Each number is 200 + 20 x the weight over the matrix's rms, rounded and kept within 0 to 999. Layers, rows and columns count from 0.

# layer 4 MLP down, 128x512, rms 0.164, rows 0-50, columns 0-63
219,190,234,223,191,192,198,211,196,176,210,200,192,175,229,205,219,196,222,241,214,173,213,220,183,200,201,205,203,208,228,218,183,214,189,203,216,192,191,204,196,223,182,225,203,190,162,191,182,207,174,218,164,218,203,179,201,232,170,182,202,179,208,198
175,195,208,205,204,212,204,175,201,188,163,215,198,212,221,230,199,171,183,216,187,193,235,190,205,212,210,246,177,175,210,215,184,199,212,212,195,171,126,193,196,182,201,254,218,176,210,209,194,223,180,199,230,211,230,222,185,217,220,200,189,210,188,195
196,166,202,204,174,181,180,190,185,186,178,195,153,215,184,191,170,219,219,221,195,202,211,214,163,178,181,198,247,190,219,176,198,192,195,194,174,200,224,221,188,220,185,212,165,219,206,226,176,220,183,186,216,212,182,165,212,157,191,196,182,167,230,218
175,195,186,176,171,197,198,214,187,183,191,211,190,209,180,188,206,189,201,203,243,207,165,223,202,235,179,196,176,197,233,234,186,197,229,190,187,206,206,173,184,203,198,195,206,203,205,246,203,184,189,185,257,192,184,193,226,212,186,155,205,214,197,211
172,205,215,227,186,188,201,173,183,199,166,199,171,196,201,221,170,188,195,192,209,191,208,185,214,183,197,212,203,195,211,210,175,205,178,160,202,191,149,198,232,145,176,221,172,181,223,198,183,202,185,185,209,224,200,198,220,235,171,199,183,175,225,197
180,204,192,179,193,211,226,212,179,198,178,197,202,219,190,228,204,197,215,186,206,208,205,183,204,223,201,201,223,209,210,232,205,201,190,184,160,212,204,184,201,160,196,189,176,163,189,206,205,193,194,199,204,199,216,239,216,162,223,188,189,210,171,204
216,200,208,197,215,163,207,191,194,214,194,202,182,190,171,186,221,215,204,177,216,220,192,223,224,209,250,208,198,216,180,210,196,193,243,211,232,218,213,198,216,193,199,213,174,234,200,221,202,170,196,198,212,202,184,209,225,166,149,223,200,238,237,198
199,170,210,187,241,197,199,203,209,270,189,169,227,188,190,202,179,189,209,200,200,210,226,219,239,203,213,186,189,240,193,195,229,234,198,208,208,173,203,217,205,209,194,183,183,203,233,215,213,203,208,178,231,222,206,185,212,153,205,183,187,195,200,185
210,211,198,198,204,197,213,187,237,216,197,191,202,161,210,217,229,213,180,227,177,216,169,206,214,213,196,174,194,203,232,180,247,198,174,169,214,196,213,205,210,197,224,195,220,197,170,185,195,183,209,184,200,190,151,213,203,182,222,172,151,192,201,201
189,222,180,226,204,175,201,161,153,190,185,202,173,235,210,231,204,213,201,136,209,210,195,178,220,173,216,200,213,189,201,198,214,186,191,214,227,205,227,190,171,191,208,210,199,209,188,221,195,203,210,173,198,218,196,214,192,204,239,179,151,181,201,164
221,206,210,233,186,219,187,190,263,206,222,179,204,201,189,230,184,218,220,204,192,200,184,173,175,219,204,201,197,194,194,234,164,190,237,186,187,244,199,184,163,177,192,191,181,173,195,190,230,189,194,197,203,200,227,232,231,163,201,191,213,215,217,210
209,230,206,207,185,196,181,202,216,169,240,214,186,203,198,231,229,196,222,196,211,209,149,216,205,208,213,187,201,218,203,206,208,189,224,216,185,213,215,197,220,210,198,218,168,201,205,166,179,169,209,194,203,193,206,204,179,174,184,194,193,202,183,218
181,233,214,207,235,196,150,193,224,212,216,202,234,195,168,201,178,223,193,194,201,188,199,195,193,204,203,202,210,155,202,179,203,228,204,170,190,224,177,214,176,235,200,201,171,192,186,174,190,198,210,256,212,188,183,180,209,206,174,236,187,203,171,214
180,194,178,205,200,207,234,204,207,203,202,156,187,253,244,208,199,213,206,196,195,151,201,226,208,203,188,226,219,185,200,208,200,206,205,209,180,198,174,238,192,187,223,180,216,224,197,170,169,206,218,189,217,198,218,192,181,208,196,227,215,163,214,206
206,200,197,188,190,202,175,211,203,181,153,206,189,188,191,189,200,218,208,214,165,221,200,201,181,195,198,176,207,193,201,221,164,207,211,189,200,194,229,213,196,210,226,206,195,190,210,202,185,225,238,220,218,210,203,188,187,200,152,187,223,186,217,169
221,178,172,197,224,212,178,208,187,176,198,214,177,227,216,203,205,176,180,215,231,218,194,189,240,207,178,207,206,181,175,204,183,192,199,204,204,225,209,192,166,180,188,215,206,190,208,242,173,204,206,196,192,192,227,207,216,196,145,187,206,205,220,181
197,165,219,214,222,234,208,233,192,181,191,218,176,171,198,200,202,184,186,221,178,212,197,239,220,201,141,206,206,207,202,217,214,210,213,224,213,173,176,156,211,214,219,165,173,183,155,234,206,187,168,220,184,211,205,235,178,195,213,222,228,204,177,214
219,237,228,208,217,162,184,208,203,203,186,190,202,205,213,201,156,167,171,191,190,206,188,221,163,214,170,178,210,170,224,181,191,233,206,189,224,179,195,202,202,168,192,199,205,215,247,209,148,214,179,187,179,181,211,226,180,177,190,204,210,189,224,214
209,216,230,197,190,210,186,175,214,217,206,227,150,186,149,187,183,190,208,250,229,187,189,206,177,220,175,245,180,197,184,231,202,242,222,198,217,209,215,208,186,208,222,228,199,247,157,199,212,179,183,203,199,207,198,187,218,210,163,204,218,209,219,183
225,211,212,199,212,233,185,209,160,231,212,225,175,192,244,195,192,173,183,141,202,171,193,195,237,181,187,192,211,210,170,233,207,202,192,202,201,197,199,199,185,229,179,193,171,173,254,230,214,196,191,229,156,184,213,196,199,211,186,212,197,211,214,182
177,229,187,190,210,207,201,162,176,177,180,202,195,193,183,189,201,204,239,161,190,187,204,189,192,211,198,210,191,211,239,179,196,211,172,200,193,180,216,181,187,196,175,205,210,183,159,227,168,212,220,171,171,215,187,190,190,188,185,186,243,214,215,170
223,185,179,199,177,161,210,191,186,190,211,187,212,218,190,182,201,176,252,181,223,205,206,196,188,213,227,206,205,190,204,194,195,230,217,197,228,196,172,197,222,185,202,194,215,178,202,236,223,181,195,225,240,219,212,208,201,196,211,196,191,205,162,228
206,230,198,205,203,194,199,190,212,165,188,218,202,201,178,216,228,205,183,173,209,197,208,210,202,195,155,212,198,195,148,198,196,176,191,163,203,200,212,207,228,176,194,189,181,197,184,215,218,209,176,237,202,207,226,208,220,201,242,218,233,187,175,221
155,229,230,180,203,208,219,236,188,199,222,207,209,207,181,198,215,210,178,236,203,174,197,186,209,214,186,198,192,196,206,198,191,181,207,206,189,197,180,218,194,196,192,202,186,199,190,227,221,204,186,188,267,191,191,195,166,240,218,196,219,228,157,195
178,185,210,180,176,182,193,193,189,177,200,214,216,205,253,149,228,192,199,222,166,148,202,168,225,197,198,192,188,186,199,209,201,201,215,196,188,195,222,210,220,212,198,198,219,228,206,168,171,219,202,219,222,185,201,218,216,200,204,211,227,189,194,215
208,205,217,187,185,221,148,205,184,179,179,203,191,205,203,194,175,209,178,196,203,201,184,194,195,182,184,169,202,186,183,229,203,208,202,162,166,214,195,168,198,226,208,165,188,224,221,214,217,171,218,214,197,162,226,174,176,233,183,205,197,187,200,182
247,189,244,197,188,195,195,171,201,176,193,189,194,198,226,193,221,237,201,214,202,205,250,205,183,193,219,213,185,185,191,212,211,190,204,210,189,227,209,202,197,207,198,210,207,197,218,175,227,195,227,210,186,201,183,231,193,228,179,217,157,167,174,188
225,237,214,195,204,224,251,231,244,216,175,190,175,210,214,233,189,137,191,219,199,270,196,174,217,175,188,212,207,224,210,162,201,232,209,192,205,216,201,208,215,231,206,168,167,210,193,202,197,205,198,185,168,212,182,232,173,197,218,171,194,213,201,206
196,203,220,196,208,221,193,238,183,187,204,183,233,202,211,219,223,213,187,203,178,177,213,215,172,236,242,171,197,202,187,232,175,207,218,207,206,227,207,200,199,205,226,171,194,219,220,193,189,238,218,169,192,175,187,202,162,245,216,209,195,237,214,218
204,216,198,173,191,203,185,168,201,178,196,226,224,183,198,172,195,201,198,205,182,202,204,210,213,218,211,188,201,232,189,193,214,207,192,202,211,235,201,208,212,229,210,203,182,195,217,201,206,226,175,206,154,202,175,204,193,194,166,206,203,211,181,178
209,202,171,205,205,217,204,175,211,178,223,183,213,208,207,170,210,193,186,198,232,231,217,207,172,202,255,219,189,211,223,180,251,185,237,237,204,201,159,163,203,223,210,215,234,192,171,194,192,187,196,196,197,165,197,214,203,203,199,192,191,201,178,205
172,182,239,232,181,194,191,180,205,181,207,201,241,205,192,229,214,170,188,201,167,231,192,192,210,223,217,184,195,182,228,180,192,222,188,198,216,223,200,190,265,211,211,192,194,217,193,235,217,261,203,199,216,248,217,207,197,194,193,190,216,198,207,203
160,182,193,192,204,219,206,186,203,169,188,209,179,210,216,168,172,195,210,171,194,199,212,191,191,207,204,205,204,193,166,195,162,196,170,188,174,175,199,201,200,197,167,200,197,214,189,182,212,189,192,182,187,195,199,193,224,229,175,205,199,194,227,215
225,169,173,189,211,156,185,218,208,200,221,174,201,212,219,219,161,208,180,198,218,203,222,195,184,214,161,212,213,195,163,185,134,188,237,219,206,207,174,216,198,231,210,208,207,144,250,191,172,218,181,191,195,182,208,239,209,179,198,194,208,189,216,180
212,200,200,188,203,202,214,184,242,215,184,231,227,204,163,228,199,229,183,196,185,170,221,216,183,185,201,177,196,191,223,195,186,212,202,183,192,209,227,211,201,223,208,194,217,214,196,196,218,200,205,192,202,218,208,208,199,195,197,201,178,240,226,220
210,236,185,208,212,215,214,219,198,176,223,208,213,192,207,205,216,209,181,201,205,165,229,234,203,171,194,195,180,200,226,178,188,216,176,203,248,192,174,211,198,248,200,185,168,198,186,162,205,173,187,214,208,249,195,197,187,216,180,185,186,197,229,197
188,239,238,244,209,182,204,195,202,202,198,201,217,190,229,215,206,206,190,225,216,210,239,212,175,205,177,185,199,203,220,208,217,203,191,222,202,214,177,194,224,209,198,212,208,199,203,172,227,197,174,184,192,257,208,188,226,172,249,215,185,209,188,221
214,218,205,180,202,226,202,152,242,198,227,198,213,203,221,196,172,206,198,209,198,184,168,199,201,195,147,238,205,173,216,204,212,170,200,184,200,190,197,207,176,193,191,191,217,225,186,243,184,218,224,188,224,204,174,179,193,212,215,206,195,177,195,208
188,232,174,138,213,216,212,209,220,181,191,181,211,165,202,219,187,224,217,213,192,197,192,173,217,196,198,176,206,213,180,217,176,203,195,227,237,186,191,191,211,209,198,205,225,193,227,210,168,211,168,208,229,213,189,240,210,216,233,198,225,186,209,211
208,144,201,177,197,230,229,199,176,195,223,198,211,185,221,204,216,182,196,163,186,157,207,170,190,208,221,247,189,229,220,189,231,184,172,188,228,179,210,180,244,194,190,232,206,231,186,173,211,182,222,235,190,186,201,186,217,178,224,226,193,181,197,203
234,212,245,222,217,195,210,207,184,202,202,211,215,222,170,189,205,175,212,207,167,181,206,201,221,214,185,190,284,210,209,218,214,209,197,200,147,194,187,179,195,164,223,237,210,194,206,173,222,179,193,202,205,186,177,226,189,227,216,206,238,199,185,208
217,189,195,183,200,179,203,215,246,232,188,255,208,190,203,220,177,209,161,176,144,199,216,161,188,229,192,189,199,225,202,196,210,210,190,214,203,207,172,177,220,212,187,237,195,193,166,205,222,207,206,208,180,198,185,206,190,217,190,213,186,201,183,232
207,210,187,214,213,252,205,203,193,237,241,191,199,180,220,199,161,230,197,214,224,188,213,214,185,190,192,199,211,204,195,201,192,208,220,217,213,198,190,192,216,249,187,225,200,208,235,177,172,206,188,181,231,217,234,182,185,239,227,188,185,192,202,184
203,188,196,188,225,205,229,194,182,173,195,162,189,197,194,234,218,227,184,216,219,178,205,186,196,228,203,216,200,196,197,247,208,193,218,220,184,218,206,197,194,167,191,205,208,214,149,197,237,204,223,209,208,160,257,179,202,231,236,197,231,192,232,195
226,224,203,186,230,218,188,209,223,265,187,184,191,192,193,159,169,211,212,214,190,224,212,228,194,173,161,181,177,212,153,200,193,211,195,211,210,194,210,171,194,209,210,236,220,194,218,226,236,213,185,188,145,191,194,175,184,190,180,190,153,232,227,214
200,205,214,194,192,196,203,206,211,194,193,178,214,223,192,228,185,212,194,195,197,195,214,183,175,193,163,184,218,166,204,195,228,199,187,205,189,176,223,210,175,198,189,182,234,220,198,172,221,216,209,198,225,164,187,189,192,209,195,183,209,163,168,212
195,208,189,191,195,211,182,221,212,208,143,198,202,194,222,158,197,186,220,178,186,208,173,192,206,194,177,202,198,227,218,210,220,208,215,151,190,211,207,212,191,205,213,214,215,197,180,206,158,201,193,223,201,201,197,177,218,195,161,190,178,191,228,217
194,196,224,189,182,185,203,228,207,220,238,194,181,191,199,200,182,217,192,197,193,181,217,184,199,155,192,172,195,192,170,189,174,199,206,180,158,155,188,186,227,156,199,194,227,214,209,213,219,210,206,184,215,197,217,198,225,170,252,195,187,203,209,225
200,218,204,196,186,166,202,207,238,247,199,181,219,190,192,199,202,216,222,184,203,208,181,204,191,207,189,186,221,167,201,212,190,205,210,179,155,183,215,195,209,186,211,184,179,215,186,198,228,207,145,201,175,211,210,236,209,212,204,206,211,193,208,177
200,182,179,221,208,228,214,185,189,177,184,179,207,196,205,186,246,187,217,222,206,212,249,212,185,230,205,217,200,180,208,192,219,171,200,194,203,210,220,197,196,220,192,226,215,169,199,234,245,199,216,228,193,202,206,174,188,182,203,211,203,201,195,246
180,188,194,179,195,171,168,202,186,225,199,209,193,211,201,234,211,178,207,179,204,209,190,173,228,198,170,229,209,253,207,194,206,208,173,198,164,208,224,208,212,229,202,152,231,214,224,179,206,189,182,189,202,196,185,199,174,186,189,239,204,204,166,199